Each number is 128 + 32 x the weight over its row's rms, rounded and kept within 0 to 255. Layers, rows and columns count from 0. The size above them is the row's rms in percent of the matrix's.

# layer 4 MLP down (transposed), 1024x256, rms 0.116, rows 638-672, columns 64-127
size [ 95  98  99 102 105 102 107 104  86  98 102 106 108  76 110  88 105 108  98  97 112 100 105  99  99  96 106 109  98 107 108 100 104 103  97]
[[186  97  89 154 146  91  79  88 196 132 166 117 140 149 148 125  96  56 116 101 111 155 114 119 185 133 108 110  60 157 123 130 163 130 168 142 144 196 132 150 123 111 142 116 157 153 187 124 147 109 103 137 132 125  75 130 188  95 117 101 168  89 141 135]
 [113  97 177 105 175  66 126 122 215 130 125 162 145  88  60 128 118 147 122 150  96 149 110 186 149 193 100 128  95 128 120 148  86 131 110 138  78 107 132  80  94 124 132 181 167 127  57 131 129  85 150 154 146 138 164 109 182 101 111 109 154  77 100  50]
 [166 130 139  79 148 150  66 113 118 157 146 168 163 142  63 142 120 112 122  84 144 156 142 114 168  99 137  98 113 126 150 109 126 111 100 123  76 124 105 103 121 170 108 108 211 158 124 114 105  95 118  91  79 141 158 146 109  42 123  76  84 154  95 150]
 [126 117 100 160  98  90 160 130 125  99 146 140 128 221 140 119 106 101 156 181 130 131 115 196 157  81 130 140 142 119 119 181 118  66 118 148  58 181 131 135 153 107 117 130 113 120 113 137 149 162  97  99 128  57 124 133 127 132 123 132 135 171 129 168]
 [117 112 152 154 143 138  79 108 151 152  89  94 154 136  76 166 129 107 116 103 153 120 146 125 190 107 102 106 149 117 206 165 167 126 140 154 160 130 171 152 139 132  71  83 103  83 126 158 145 173 100 140  94 125 159 103  92 128 109  97 138 161 166  78]
 [168 118 146 150 156 128  70 114 161 129 132 170 114 123  64 145 135 134 103 134 121 111 158 115 125 117 137 139  53 128 163  94 115 128 120 167 210 138  27  90 103 109 120 181 109 147  92 130 152 111 162 100  94 220 148 167 140 148  97 127 133 120 132  94]
 [177 103  91 154 118 159 126 111 100 117  77 153  99  77 106  83 109 132 126 168 130  92 144 129 139 136 132  95 165 100  64 162 136  90  80  82 136  65 151 136  79 113 156 226 120 143 125 161 100 165 159 127 126 113  85 140  99 111 134 102  85 132  97 133]
 [132 139 143 182 158 147 125  76 143 110 158 171 176 130 115 163 148 114  98 166 140 120 142 110 145 144 131 123 156 125 114 144 120 119 180 134 154  65 188 134 134  90 177 113 185 120 182  97 105 103  64 109  89 122 118  76 123 108  69 152 170 102  82  81]
 [103 116 109 111 107 144  90 136 119  97 105 186 140 197 112 142 152 137 123  93 136 122 143  94  97 133 160  72 111 144 131 162 126 113 189 100 106  61 168 161 136 129 147 112 130 151 136 109 114 187 102 158  74  68  96 128 119  93 162 150 111 129 161 143]
 [156  98  55  94 101  99 147 134 115 144 162  61 165 136 124 135 141  97 119  93  79 157 161 135 111 101 136 147 105 150 171  98 113 136  89 111 145 119 120  92  54   1 122 101  79 159 120 174 152 113 182 188 132 119 117  92 128 136  82 185 155 165 156  92]
 [224  43 135 147 135 174 169 145 148  88 137  99 150  95 117  89 147 161  98 132  75  94 133 179  95 129 143 158 168 116  93 119 159 130 166  93 129 132 146 171  96 143 178 152 160 145 105 109 161 169 136  63 101 145 136 122 130 119 126 167 126 177 119 120]
 [148  88 113 108  84  97 155  86 107  95 111 156 160  93 141 115  93  67 157  76 104 167 106 101 143 175 144 117 170 100 144 140 169 124  63 179 148 122 169 102 119  60  96 148 134 148 159 143 131 101 113 133 141 118 136 100 153  97 163 119 114 104 187 134]
 [143 112 143 143 168 101 121 148 133 152 178 140  81  74 165 129  94 107 151 133 107  96 169 166 111  81 115 109 159 138 149 148  95  97 125 153 153  77 163 153  99 121 171 138 115 136  96 125  44 120 106 133 157 140 125 141 128 108 215 168 107 107 139 125]
 [ 64 221 123 123 147 139 121 127  83 135 122 137 161 145 113 188 131 105 144 130  84 123 123 127 134 144 112 120 112  79 131 121  92 124 144  42 146 137  98 157 134 138 115  91 121  64 145  86  93 141 104 143  88  98 157 102 123 156 133 117 153  71 112 119]
 [107  94 118 160 148 141 146 135  93 171 135 168 125 127  94  70  87 122 114 134  84 150  88 107  93 185 140 111 161 122 134 209 126  56 107  85 154 130 119 144 157 118 122 116 100 114 219  83 123 175 134 133 154 139 134 143 124  61 131 103 196 126 150 105]
 [172 125 146 101  86 128 189 142 101  53 162 166 168 147 125 119 125 116 144 152  65 136 137  99 163 113 190  57 148 149 117 127 196 163 119 124 102 115 131 131 121 168 110 146  96 137 109  87 112 121 150 118  83  72 164 134 181 162  58  71  64 173 148 102]
 [112  69  97 141 157 131 144 153 130 108 149 157 140 108  77  86 131 119 112 137 169  95 159 171 150 209 129  93 173 126 147 129 170 104 152  89 118 131 130 184 133 123 156 146 137 152 153 122 117 134 153  23  94 121 152 121 210 102 115 115  95 142  92 132]
 [148 148  20 144 105 109  88 160 120 133 155 146  67  95 117 127 161 163 146 144 156 107 104 117  94 150 129  69 111 143 160 147 148  88 180  68 112  73 132  82 152 122 109 108 118 146 128 143 146 128 103 156  78 105 117 191  90  73 131 110 106 157 152 166]
 [166  83 108 158 171 126  90 130 131 114 136 128 109  60 139 121 135 100  91 161 162 161  90 135 174 109 167 125 181 126 169 200 134  73 127 128 138 131 126 149 161 193 143 106  94 192 173 120 134  81 114 103 129 129 145 136  67 104 104 135 109 110 123 151]
 [168 178 111  80 142  85  99 186 100 149  81 116  76 163 169  95 155 154 155 110 100 186  96 155 150  84  75 148 141 115 118 125 149 136 159 120 122 135 131 169 111 160 183 115 142 132  93 108 163 173  97 138 162 110 214  94 108 137 159 109 124 158 142 124]
 [157 114 131 135  95  87  73 147 123 141 141  83 138 103 126 107 108 148 116 157 162 164 117 120 160  89 117 189 125 183 125 120 191 117 153 110 129 179 154  88  53 137 129 161 166  93 145 133 127 108 214  58 133 148 133 141 122 136 109  81 153 176 154 166]
 [147 102  60 171 102 143  75  97 107 168 202 138 135 149 125 102 126 158 141 142 150 150 120  98 147 105 146 148 125  96 160 164 149 157 113 126  64 104 124 168 105  91 115  86 156 120 109 151  82 126 128 151 117 100 116 125 140  74 117  83 177 121 131 130]
 [165 120 163 155 104 107 109 116 165 175 153 183 115 141  91 169  86 119 109  64 111  91 120 147 125 166 194 106  89 109 137 139 155 110  84 123 112 145 164  94 144 140 156 178 144 104 161 134 166  90 153 135  96 169 180 117 147 162  79 171 169 190 130  46]
 [169 125 122 123 158 126 124 126 101 159 146 142 109 149 114 148  94  85 126 158 114 105 111 155  97 133 134 103 142  97 149 115 145 145  99 121 144  72  90 135 150 192 110  86  89 142 168 172 151 162 120 142 155 112  92 103 139 141 140 104 174 156 122 130]
 [151 100 103  66 161 111 102  97 162 137 112 108 113 123 126 120 137 123  85  91 142 147 124 138  87 143  84 143 103 172 125 145 124  95 141 144 107  98 141 130  43 109  68 162 110 157  92 149 139 131 138  99 200 173 129  83 141 122 137 142 137 111 145 133]
 [ 75 152  76 121  96 125 146 130 105 111 133  89 197 141 162 192 114 173 107 107 117 123  74  82 123 169 127 158  82 140 118 125 147 161 101 127 119  56 124 178 161 159 116 140 112 171  98 138 112 119 133 165 147 152 145 154 112 141 126  49 166  81 108 184]
 [174 100 117 128 108 126  74 142 136 140 121 104 130 200 124 154 124 113  97  67 167 102 165 173 152 137 148  64 180 166 151 144 136 159 119 123 107 103  95 125 134 141 142 126 130  79 139 128  52 154  97 153 153 100 123  82 108  95 123 138  54 129 140  82]
 [134 145 101 151 157 132 123 126 135 133 150  95 126 168 134 131 107 168 199 127 103 197  87 186 151  88 118 118 113  79 115 128 137 132 119  79 135 180 184 157 138 149 131 112  87 110 110 119 135  91 143 118 113 112 180 117 146  97 115 113 104 118  71 152]
 [133  61 112 129  68 133  85 138 177 169 142 180 107 155 137 120 123 127 154  94 110  88 148 121 146 125 165 179 160  82 131 182 200 127 168 114 136 111 144  83 107 148 130 134 151  55 117  92 138  99 108 121 151 118 148  71 117 107 137 174 151 105 103  90]
 [110 162 119  46  88  87 120 143 104 154 133 117 167  97 153 109 162  92 148 157 145 143 161 114 114 113 108  98 151 106 160  79 199 191 153 150 221 180 156 166 138 129 128 175  92  96  90 104 118 150 127 122  82 134 129 107 156  42  86 106 181 124 182 152]
 [113 155 116 173  92 111 126  80 155 142 131 135  96 124 124 142 106 137 125 159 153 179  90 160 115  59 179  92 157 129 119 112 142 118 152 139 138 169 161  79 126 129 136 162 107 101 129 155  90 119 147  96  75 165 178  96 177  77 123  51 107  99 147 133]
 [162 196 122  57  75  85  95 123 129 134  74 152  85 149 131 180 122 121 151 121 179 149 148 123 164 165 123 173 107 125  84 101 182 157 118 109 131  92 170 151 183 158 115 165 103 142 122 118  88  91 120 164 154 101 150 167 129 128 113 114 115  91  92 112]
 [153 152 156 123 164 140 101 108 133 108 121 147 131 126 105  90 126 129 192  95 111 149 144  69 164 166  80  89  85 153  74  74 101 141 157 112 142 170 105 153  45 149 157 152 149  76  83 114 129 116 100  93  54 159 156 125 144 111 164 180 123 166 114 156]
 [107  79 134 148 117 193 116 108 132 149 105 157 129 149 192 122 149 163 146 121 108 113 109 100 147 122 119 213 113 169 152 111 104 156 163 107 168 175 142 124 108 141 158 119 159 119  94 152 132 133 133 106 118 136  81  57 158 125 104 129 160 101 108  92]
 [154 109 152 159  92  80 121 150 115 123 136 175  46 167 162 137 122 153 122  64 147 121 131 116  97 123 173 145 146 174  99 129 142 136 225  95 146 111 120 177 149 197 201 113 104 177 129 121 134 102 128  76  91 114 137 123  77 110 168 137 139  86 176  95]]
# layer 4 MLP gate, 1024x256, rms 0.123, rows 639-673, columns 64-127
size [100  93 104 109  96 106 102  96  95 102 110 104  84 102  88  94  97 100  87 108 106 104  96 105  99 107 105  98 100  98  99 105 101  88  97]
[[195 124 130 157 156 126 113 165 123 157 182 153 176 103 155 124 121  90 170 149 133 126 141 129 146 147 133 106 102 102 121 117 161 100 155 124 136 111 136 129 168 115  56 105 180 114 165 122 156  89 104 110 177 155  70 142 149 134 130 162  74 157  60 121]
 [155 142 176  87 123 131 138 127 177 119  97  82 125 134 146 113 103 168 111 123 130 181 187 131  85 164 174 108 159  94  95 111 125 131 107 146 132 130  85 140 117 133  68 101  98 130  99 167 111  68 129  99 107 128 156  75 164 103 139 124 171  99 110 108]
 [118 103 119 192 138 103 142 144  71 170 123 157  99 177 141 118 174 143  74 161 115 120  94 157 126  88 104 160 148 173 134 142 137  61 140 107 121 142 120 163  85 137 169  97 109 171 164  94 160 160 154 166  88 135 115 126 144 156 109 174 166 160 101 152]
 [130 113 128 158 100 119 179  98 139 176 139 153  99 131 134 169  99 161 113 171  90  89 108 193 162 130 132 184 101 134  75 157 150 105 136 112 113 162 105 150 190 145 109 173 105 140 124 103 143 111  92 170  86  86 144 190 190  88 125 113 196 162  84 131]
 [138 147 127 137 134 154 113 113  57 113  92 125  99 116 108 126  93 167 198 128 148 141  86 172 123 173 111 157 160 203 112 154  96 148 108 105 149 105 175  99 122  83 138 118 130 136 139 128 190 101 123 119 142  92 156 122 120 143 170 152 157 154  69 114]
 [ 51 146  99 166 115 110 132 123 130 151 112 113 133 159 159 161  82 124 175 130  70 180 155 148  64 163 118 151 125 119 128 195 125 194 123 154 110  86 134 118 103 103 182 104 140 150  72 142 124 140 145 112 150 121 101 140  97 147 130 175 124  86 121 145]
 [117 165 131 139 104  90 164 177 139 153 106 178 130 130  62 100  90 105 149 114 137 106 123 145 170 121 115 174 139 152  99 149 187 160  76 152 142 162 123 159 144 162  91  82 113 183 158 135 166 123 178 134  65  89 111 207 117  96 131 132 151 112 119 175]
 [112 136 178 138 145  91 123 118  88 157 111 127 109 133 134 105 185  91 134  82 112 137 108 111 177 136 122 175 167  84  95 140 125 113 145 114 141 145 118 117 146 102 126 118 191 125 136 148 161  80  97 104 110 205 140 118 171 139 193  80 108 107  86 130]
 [ 53 144 137 178 123 218  69  69 130 143 105 134 109 129 136 144 145 114 104 155 113 139 127  87 168 167  89 197 159 128  68 152 124  78 155 129 159 183 154 138 106 182 113 135 139 108 158 116  84  87 101 157 121 148 101 185 145 112 134 144 137 153 166 106]
 [155 146 112 144 163 151 148 138 174 154 102 107 143 133 153 128 143 186  79 138  54 115 123 165 116  76 106 147 132 110  76 118 188 113 218 131 157 120 132 194  81 158 150 153 168 101 179 161  79  97 149 146 123  90  73 101 143 197 107  97 159 108 129  84]
 [119 115  63 117 111 223 135 170 128 123  89 132 134 177 144 177 119 116 126 129 151 116 141 134 115 117  78  96 179 111 107  97  92 156 168 125 135 159 144 103 128 143  90 101 158  99 139 202 110 134 156 165 159 134 118 117 147 138 140 177 133 170  83  68]
 [113 127 164 198 137 123 160 141 118 129  84 184 109 130 123 100  73  89 166 159 177 117  62 143  88 108  82 101 140 104 132 121 139 105 168 163  42 116 152 104  92 101 116 128 135 115 139  96 169 172 148 147 104 135  92 165 202 149 128 102 101  73 104  75]
 [162 103 136 108 123  76 135 174 210 107 109 124 173 143 133  98 143 112  92  93 126 136 131 160 142 124  95 168 193 105 107  86 169 170  95 143 148 125 158 118  75 128 141 131 142  54 167 126 158 143 151 111 114 111 108 186  94  69 121 200 161 186 147 116]
 [157 130 104 133  96 150 119 164 125 181 114 161 170 117 131 149 189 126  43 136 130 140  90 147  79 131 173 121 161 114  97 177 163 120  73 132  92 122 101 107 100 142 102  75  66 153 155  93  93 131 147  89 149 137 106 128 140 107  97 161 103 135 141 142]
 [130 127 142 111  86 124 146 126 131 133 118 145 173 181  94 162  83 121 135 131 108 220 110 105 142  89 159 132 136 130 158 106  43 131 138 128 168 104 164 172  83 168 142  83 133 129 109 117  71  95 128 126  97 121 144 151 128 151 121  72 155 143 149 112]
 [193  99 177 153 102 167 110  59 147 181 182 103 118 116 121 142 192 103 115 191 110 135 167 111  90 118 168 158  90 161 113 179 147 114 162  91  81 127 148 181 117  93 125 148  93 118 112 150 180 130 172 104 169 108 137 116 161  91 125 109 142 128 100 122]
 [ 90 122 134 155 105 148 140 159  87  73 138  72 105 172 110  96 130 120 118 188 148 173 123 120  88 157 156 142  97 107 161 138 175  72 135 168 136 113  79 103 147  52  75 150 123 193 102 108 147 141 139 141 121  76 150 143 113 124 164 134 177  91 136 171]
 [128 140  55 161 203 126 156  94 118 135 125 120 121 141 147 121  97  92  82 170  97  82 137 127 169 147  70 136 132 109 185 168 122 139 158  95 148 176 166 139 207  77 144  99 158 169 114 152 172 139  79 157 113 103 167 185 146  83  86 158  93 127 154 142]
 [111 115 139  73 173 190 113 136 185 111 169 130 124 209 216 112 101  90  69  78 166 156 107 124  57 123 107 110 149 142 142 140 148  88  98 129 179 166 148  81 132 140 130 145 157 109 144 164 112  88  90 107 172 153 128 119 113 152 112 117 166  80  94 131]
 [152 113  51 156  99 160 141 122  90 106 112 152 164 133 148 151 136  85 112 188  99  51 138 142 132 182 184 162 157 102 106  97 139 146 120 174 129 140 164 137 110 110  96 139 128 120 145 141 120 171 120 152 112 111 156 161  97 106 109  80 134 139 145 104]
 [113 112  97 100 129  62 167 130 131 133 154 118 113 112 125  93 121 110 137 108  68 181  83 140 115 120 139 114 163  52  80 145  63 121 158 116 134 104 137 109 151 140 117 108 129 164 159 162 128 111 129 101 180 141 115 183 117  88 150 149 172  96 143 193]
 [202  75  71 117 129 110 105 134 144 196 162 143  89 115 171 186 130 143 103 112 112 135 156 124 117 126 143 105 122 126 112 108 117  36 123 118  94  63 125 102 134 143  67  93 106 173 160  80 127  98 120 135 118 155 133 166 141 167 103  90 140 201 114 139]
 [173 104 129 100 118 109  91 159 142  57 108 111  57 130 147 135 124 162 127 154 115 135  82 142 114 110 142 165 105 128  76 111 183  54 112 130 178 136  49 164 154  89 157 103 118 118 121 197 167 101 158 122 154 128 167  88 148  90 130 128  96 100 178 153]
 [116 148  90 123 153  56  89 129 146  88  68 104  59  77 110  98 131 133 148  79 123 135 158 134 145 121 205 138 149 170 105 168 162 124 134 105 105 123 146 145 137 103 120  85 137  73 160  95 135  78  82  77 142 162  44 158  85 149 110  91 108 164 145 141]
 [130 105 163 107  72 170  70 141 131 108 121 142 146 113  75 142 160  41 204 148 113 167 132 124 101  97 100  70 143 127 198 100 136 154 142 100 108 163 122 147 151 104 170 114 134 164  78 136 123 165 136 151 151 101  87 121 116 106 138 181 113 118 129 146]
 [178 167  86  84  58 123 144 149 108 115 122 126 151 199 151  92 149 115  39 104 119  88 161  75 115 176 162 128 130 153 130  81 112 146 139 146 117 145 110 197 167 111 118 138 138  99 193 121 114 122 109 157 135 165 104 140 132 130  76 129 172 105 187 111]
 [104 129 190  92 109 127  95 146 162 112 130 128 160 102 136 157 190  87  99  93  99 134 137  81  44  98 121 147 189 135 141 154 172 116 100 155 145 129 168 137 123 154  90 115 146 144  89  99 123 163 123 142 104 135 153 125 130 105  97 128 154 115 142 182]
 [127 141  98 128 155 182 199 133 127 182 179 105 166 176 105 175 111  89 173  94 134 109  92 150  58 161 146 150 124 128  94 112 151 101  89  68 165 113 118 132 137  98  64 130 111  80 134  79 139  95 141 158  77 144 136  89  80 177  91 159 120 137 125  71]
 [ 64  96  98  86 162  96 157 127 128 142 125 148 172  87 177  87 183 127 112 116 196 152 157 102  78 147 117 148 130 174 109 126 177 134 107  86 233 140  84 152 110 111 128 184 175  96 188 132 179 157 122 137  82  91  94 145 169 137  84 138 162 183 130 105]
 [142 132 116  74 158  95 145 134 167 139 135 119 129  94 101 171 146 159 111 156 127 169  52 149 151 177 104 140 178  91 132 127 136 122 132  38 110 147  95 150 181 174 156  70 147 152  60 121 190 152  74 171 164 116  64 131 183 154 125 100  94 123 132 124]
 [ 87 104 187 169  55  98 111 154 135 114 141 176  92 145 126 148 124  77 138 131 132 105 167 175  99 154 142 110 102  93 130 139 153 123 206 114 135 154 153  91 145 167 160 122  82 129 142  94 119  49 118  97 169 162  92 121  65 160 136 125 132 121  75 142]
 [ 80  86  87 150  49 127 144 139 146 136 190 112 129 166 135 144 122 153 144 143 113 141 139 104 143  75 204 134 109  98 206  93 167 141 118  94 154 142 120 161  99 108 107  91 133 134  91 156 163 126 162 115  85 168 148 113 109 149 129  94 158  73 188 119]
 [138 174  62  71 140 162 123  94  81 128 142 145 105  99  75 198  91 144  75  95 146 141 144 129 161 142 145 121 150 186 112 135 129 190 130 178 124 107 119 120 136 154 189 157 149 123 144 102 131 203 154 169 152  81  78 130  79  59 108 161  77  59 132 156]
 [168 108 112 110 168  85 166 134 101 151 111 127 156 151 119 120  99 113 148 125 134  83 166 161 136 175  97 119 160 145  74 120 169 129 114 112 108 120 136 117 109  86 153 132 140 108 176 143 127 155 132  65 150 137 157 150 163 141  93 101 130 138 161 164]
 [161 146 156 145 122 145 196 179 109 121  95  78 114 138  97 140 180 114 161 142 157 115 104 163 147 135 142 144 166 160 133 168 123 170 103 144  92 148 154 154 193 144  98 153  63 145 123 137  84 131 148 188 153 149 113 169 136 105 147 127  88  72 101  96]]
# layer 4 MLP up, 1024x256, rms 0.126, rows 639-673, columns 64-127
size [ 98  99 103 104 101  99 103 103  96 101 105 105  85 103  93  94 102 100  95 106 107  95  99 102  93  97 108 100 105 103 101 100  96  94 104]
[[ 82 138 157 145  94 107 151  70 129 181  96 136 158 147 168 148 115 166 156 119 109  77  81 156  94  86 126 138 130 122 157  56 109 169 130 111 158 111 138  85 119 114 117 113 122 109 221 145 122 127  96 148 174 115 125 160 156 161  90  96 107 137  93 125]
 [125 173 111 171 104 121  82 135 122  80 143  81 100  95 110 116 130 172 126 139 121 130  57 100 116  96 130 114  98 134 183 129  96 135 108 178  88 109 126 153 116 119 133  92 151  97 196 144 118 142 206 122 147 141  86 108 102  96  88  77 117 110 109 137]
 [177 164 104 130  76 117 148 110 187 168  42 114 128 111 128 153 154 106 159 177 100  96 132 136 127 140  72 116 158 133 137 111  95 103 168  89 119 144 117 117 129  78  95  96 115 218 136 186 130 153 142 118 119 149 157 119  78 118 126  72  61 174 147 123]
 [ 59 180 166 180 113 158 180 129 132 108 141 137 114 124 144 130 147 133 158 105  99 133  90  98 144 120  83 133  83 137  56 134 165 119  76 144 113 111 144 165 154  96 175 122  95  54 113 144 109 147 160 107  74 139 105 107 104  80  94 139 125 150 175 136]
 [124 109  96 128 103 145  85 124 133 108 118 163 114  86 128 129 126 124 172 155 131 135 118 130 139 179 161 126 144 155  96 106 126 143 196 114 108 130 178  84 193 136  97  86  87 127 136 147 104 107 161 121 135 101 159 148  96 156 112 118 113 115  74 122]
 [145  96 134 104 128 183 136 105 130 172 159 118  84 113 122  98 163 143 143 118 108 129 101 113 106  62 115 161 112 117 168 188 155 173 131 182 153 155 118 124 122 118 127 129 168 119 116 162 118 161 110 133 124 130  73 112  54 129 126  94 192 114 113 138]
 [ 68  87 189 130 148 130 150 126  94 182  70 149 109 111 121  93 144 137 148 102 157 136 144 134 113  86 125  95 111 159 190 131 115 135 158  99 101 151  92 122 159 177 141  70 130 124  75 155 123 173 124 149  84  67 147 174 150 183 157 154 112 193 146  90]
 [166 117 134 150  68 168 105 113 140 145 148 130 109 105 174 130 138 105 126 131 144  72 147 129 123  65 110 129 116 117  93 126 152 112  83 176 161 148 145 147 102 102 142 179 145 130 105 163 164  90 116 101 163 140 117 131 172 133 138 159 118 105  63  99]
 [166  93 152 153 163 151 176 149 141 142 172  83 148  69 110  95 162 131 119 199 160 147 166  99  89 146 138  96 153 141 104 160 172 167 120  97 122  95 147 129 126  94 142 134 164 119 111  64 170 186 135 179 185 131 121 150 114 209  81 144 148 139 135 138]
 [208  86 109 137 140 175  99  91  99 170 195 160 102 216 135  78 136 129  85 148 141  88 119 147 135 100 149 134 122 122 133 144 109  49  83 142 140 118 128 186 124 103 134 110 146 114 184 189 124 179 122 116 101  93 127 148 118 127 139 157 135 139 137 157]
 [105  86  51 121  67 153 155  96 140 160 162 174 144 133 118 190  77 143 131  99  86 147 181  62 152 132 132 114 102 178 149 110 128  79 139 123 118 121  85 140 173 116 135  69 156 111 168 144 145  64  76 120 141 142 135  71 101 190 138 111  91 131 132 128]
 [120 148 126 163 162 114 159 157 170 135 120 151  75 124 114 145 106 150  74  70 135 112 129 118 152 145 169 146 145 111 165 182   9 101 127 125 162 125 155 141 125 163 140  13  87 146 137  87 165  47  94 104 143 176 134 126 157 113 120 169 111 127  79  94]
 [147 122  89  92 115 117  78 185 140 122 165 195  88  90 114 156 134 145  96 150 181 112 104 129 146 142 111 124 137 115 135 118 169 134 120  89  87 128 159 117 170 158 152  97  97 111 108 163 143 205  70 108 185 115 143 112 116 119 119 176 113 105 115 107]
 [191 116 160 146  82  89 168 184 103 104 117 167 111 125 142 117 103 164 165 151 106 163 170  68 198 190  96 169 151 171  94 165 135 175 180 137 167  87 145  58 114  95 105 131 132  84 154 117 155  92 170 194 144 138 110 123 145 150  92  97 116 145 164 122]
 [201 155 109 116 156 157  98 133  87 121 115  69 116  47 183 141 117 102 159 121 155  82 105 132 150 207 151 111  81  89 141 154 136 125 149 148 127 172 139 197  58  93 126 143 127 115 156 148 107 128  97 146  87 156 101 171  81 143 118 148 138 158 100 176]
 [195 107 144 112 166 169  81 124 123 177 125  80 127 114 128 166  98 142 136 155 109 144  86 161 130 174 128  92 120 140 125 138 156 102 112 104 101  97 108 147 150 158 115 146 141 146 124 117 130 149 144 134  66 134 105 124 109  58  73 108  89 186  73 171]
 [179 145 117 104  74 155 103 134 127 113  44 140 116 131  84 141 181 151 131 147 169 144 126 186  80 158 142 110 142 125  75  92  97 107 152 118 102 182  56 101 165 143 118 116 143 113 106  90 132 114 126 176  84  79 185 144 175 163  74  92 168 134 123 130]
 [125 152 104 101 123 143 142 151 129 136 112  90 100 121 153  99 125 198 110 137 155  95 118 192  96  60 156  93 102  92  93 136 100 154 125 130  95 112 141 121  79 117  89 161 138 146 120 147 104 122 158 124 164 179  67 152  86 118 127 114 117 121  95  77]
 [118 106 220 141 103  74 176 134 124 111  83 103 113  79 139 122 118 109 111  96 152 118 171 130 124 127 101 173  93  80 126 124 115 131  79 110 100 103 146 163 109 150 124 138  82 138 176 163  89 151 160 152  76 167 143 111 139 105 111  97 133 151 130 115]
 [148 164 164 132 108  67 131 161 145 151  89  77 134 118 141  58 187 139 153 189  65 140 135 156 121 123 176 130 157  82 118 200 128 132 172 143  80 118 125 113  71 137 145 152 133 126 170 133  56 130 118 107 109 170 109 156 183 136  63 116 123  50 105 151]
 [144 107 157 128 181  79  87 138 253 116 136 114 130 146  87 121 116 141 127 162 144  73 196  78 154  85 102  98 137 134 121 182 147  90 141 151 133 138 125 144 211 144 147 114 169 118  63 128  47 176 174 155 153 166 111 106  90 195 116 133 108 188  73 121]
 [174 111 130 186 121 142  95  85 105 139 139  67 184 108 147 110 137 108 130  90 110 152 100 150 122 126 153 171 152 119 130  91 120  76 136  94 131 137  94  83 126 118 141 134 115 129 111 121 100  48 174 138 112 119 166 101 104 188 115  95 118 142 157  96]
 [ 51  86 113 125  97 152 119 137 130 116  89  86 105 126 167 108 165 136  90 125 135 125 148 102  84 105 133 159 144  57 130 145 165 101 126 122 120 132 126 126 160  81 146 106 137 108  68  99 124 134 133 156 120 139 193 140 160 145 104 127 110 132 161 143]
 [161 157 180 147 151 105 132 150 206 127 199 121 155 165  77 140 175 173 171 105 109 117 113 102 107 143 129  99 103 132 140 167 154 137 106 149 139 148 118 166 101  89 149 109 140 122 103 192 122 160 147  73 171 152 179 107 169 156 137 105  96 181 107 158]
 [150 165  95 116 164 105 129 139  96 145 117 126 149  83 176 170 119 155 183 135 134 122 122  93  90  82 116 121 130 127 146  99 142 189 182 165 130 105 148 101 181 133 154 173 153 111  90  97 138 146  88 119 117 145 125  83  86 151 107 120 126 150 199  96]
 [170 159 134 141  80 137 141 139  82 139  92 150 125 153 136 184 130 141  90  96 127  72 109 139  89 109 149 126  96 130  75 131  92 152  89 142 158 112 163 212  96 127 143 143 152 101 165 133 164 181  99 169 201 149 111 187  90 110 128 105 189 159 163 157]
 [158 133 104  96 136  88 138 160 132 137  96 132 160  79 103 156  99 161 176 140 113 140 156 138  66 100 112 140 164 128  64  74 114 117 107 124  93 117 120 104 143 157 118 139 115  98 117 115 115 143 144  63 106 142  83 103 111 146 115 116  98 141  74 113]
 [149 103 150 125 135  41 124 136 147 104  76 108 155 145 189 131 108 102 108 156 115 129 116 100 107  93 128 118  96 120  89 145 106 102 123 104 179 192  95 109 107 109 155 119 198 151 150 153  89  82  94 127 125  91 184 136 141  98 123 110 126 166  82 175]
 [ 77 100 122  97 128 104  77 126 197 110  90 139 152 121 109  69 156 114  90 190 170 133 159 150  86 189 123 117 126 143 181 146 158  80 141 109 186 133 143 156 154 101 100 122  67 171 115 112 128 136 139  99 150 157  74 146 177 146  76 103 102 140 154 100]
 [152 117  92 102  94  87 128 122 117 144  71  95 123 136  73 138 141 103 125 130 112 152  94  80 106 159  91 167 145  74 119  94 156 101 114 117 137 178  74 142 163 169 118 124 167  90 115 162 173  95 148 125 170 145 128  80 141  94 115 112 120 113 106 134]
 [118 134 152 142 130 165  89 104 104 123 155  66 149 147  65 155  72 118  78 111 117 170 106  93 126  83 112 126 114 128 125 197  95 117 147 146 146 118  51 107 142 178 157 138 134 139 147 152 117 217 179 102 134 140 118 163 108 173 121  47 107 142 156 162]
 [124  79 152  80  74  99 155 110 127 163 135 130 184  49  98 108 191 169 219 162 127  91 153 172  86 162  52  41 105 173 116 161 215 144 113 168 114 143 126 154  91 119  78  72 108 128 148 122 148 113  94 103 155 161  82 117 145 117 171 193 204 140 140 190]
 [177 172 138 176 157 183 117 128 189  48 140 157 122 142 150 146 111 106 164  85  70  80 153 110 136 145 114 185 148 108 143 127 116 124 167 173 106 149  88 133 169 131 136 156 204 113 118 118 158 117  96  98 109  87 105 141 143 134 146 109 139  83 179  66]
 [175 180  94 126  92 160 102 105 112  87 158  74 130 119 107 117 107  59 146 156  91  92 126  56 174  70 131 126 116  87 112 148 142 127 102 155 142 148 140 125 177 147 173 131  99 141 137 145 116 115 141 142  87  79  89 150 127 137 126 144 134 128 103 149]
 [144 174 176  91 119 112 192 176  92 108 124 139 105 166 102 107 133 123 143 139 130 110 129 103 111  72 121 190 153  85  63 111 110 166 157  93 166 184 107 139 183  98 132 135 142 166 175 155  84 111 151 123  82 142 143 117 159 128 105 129  91 118 115 157]]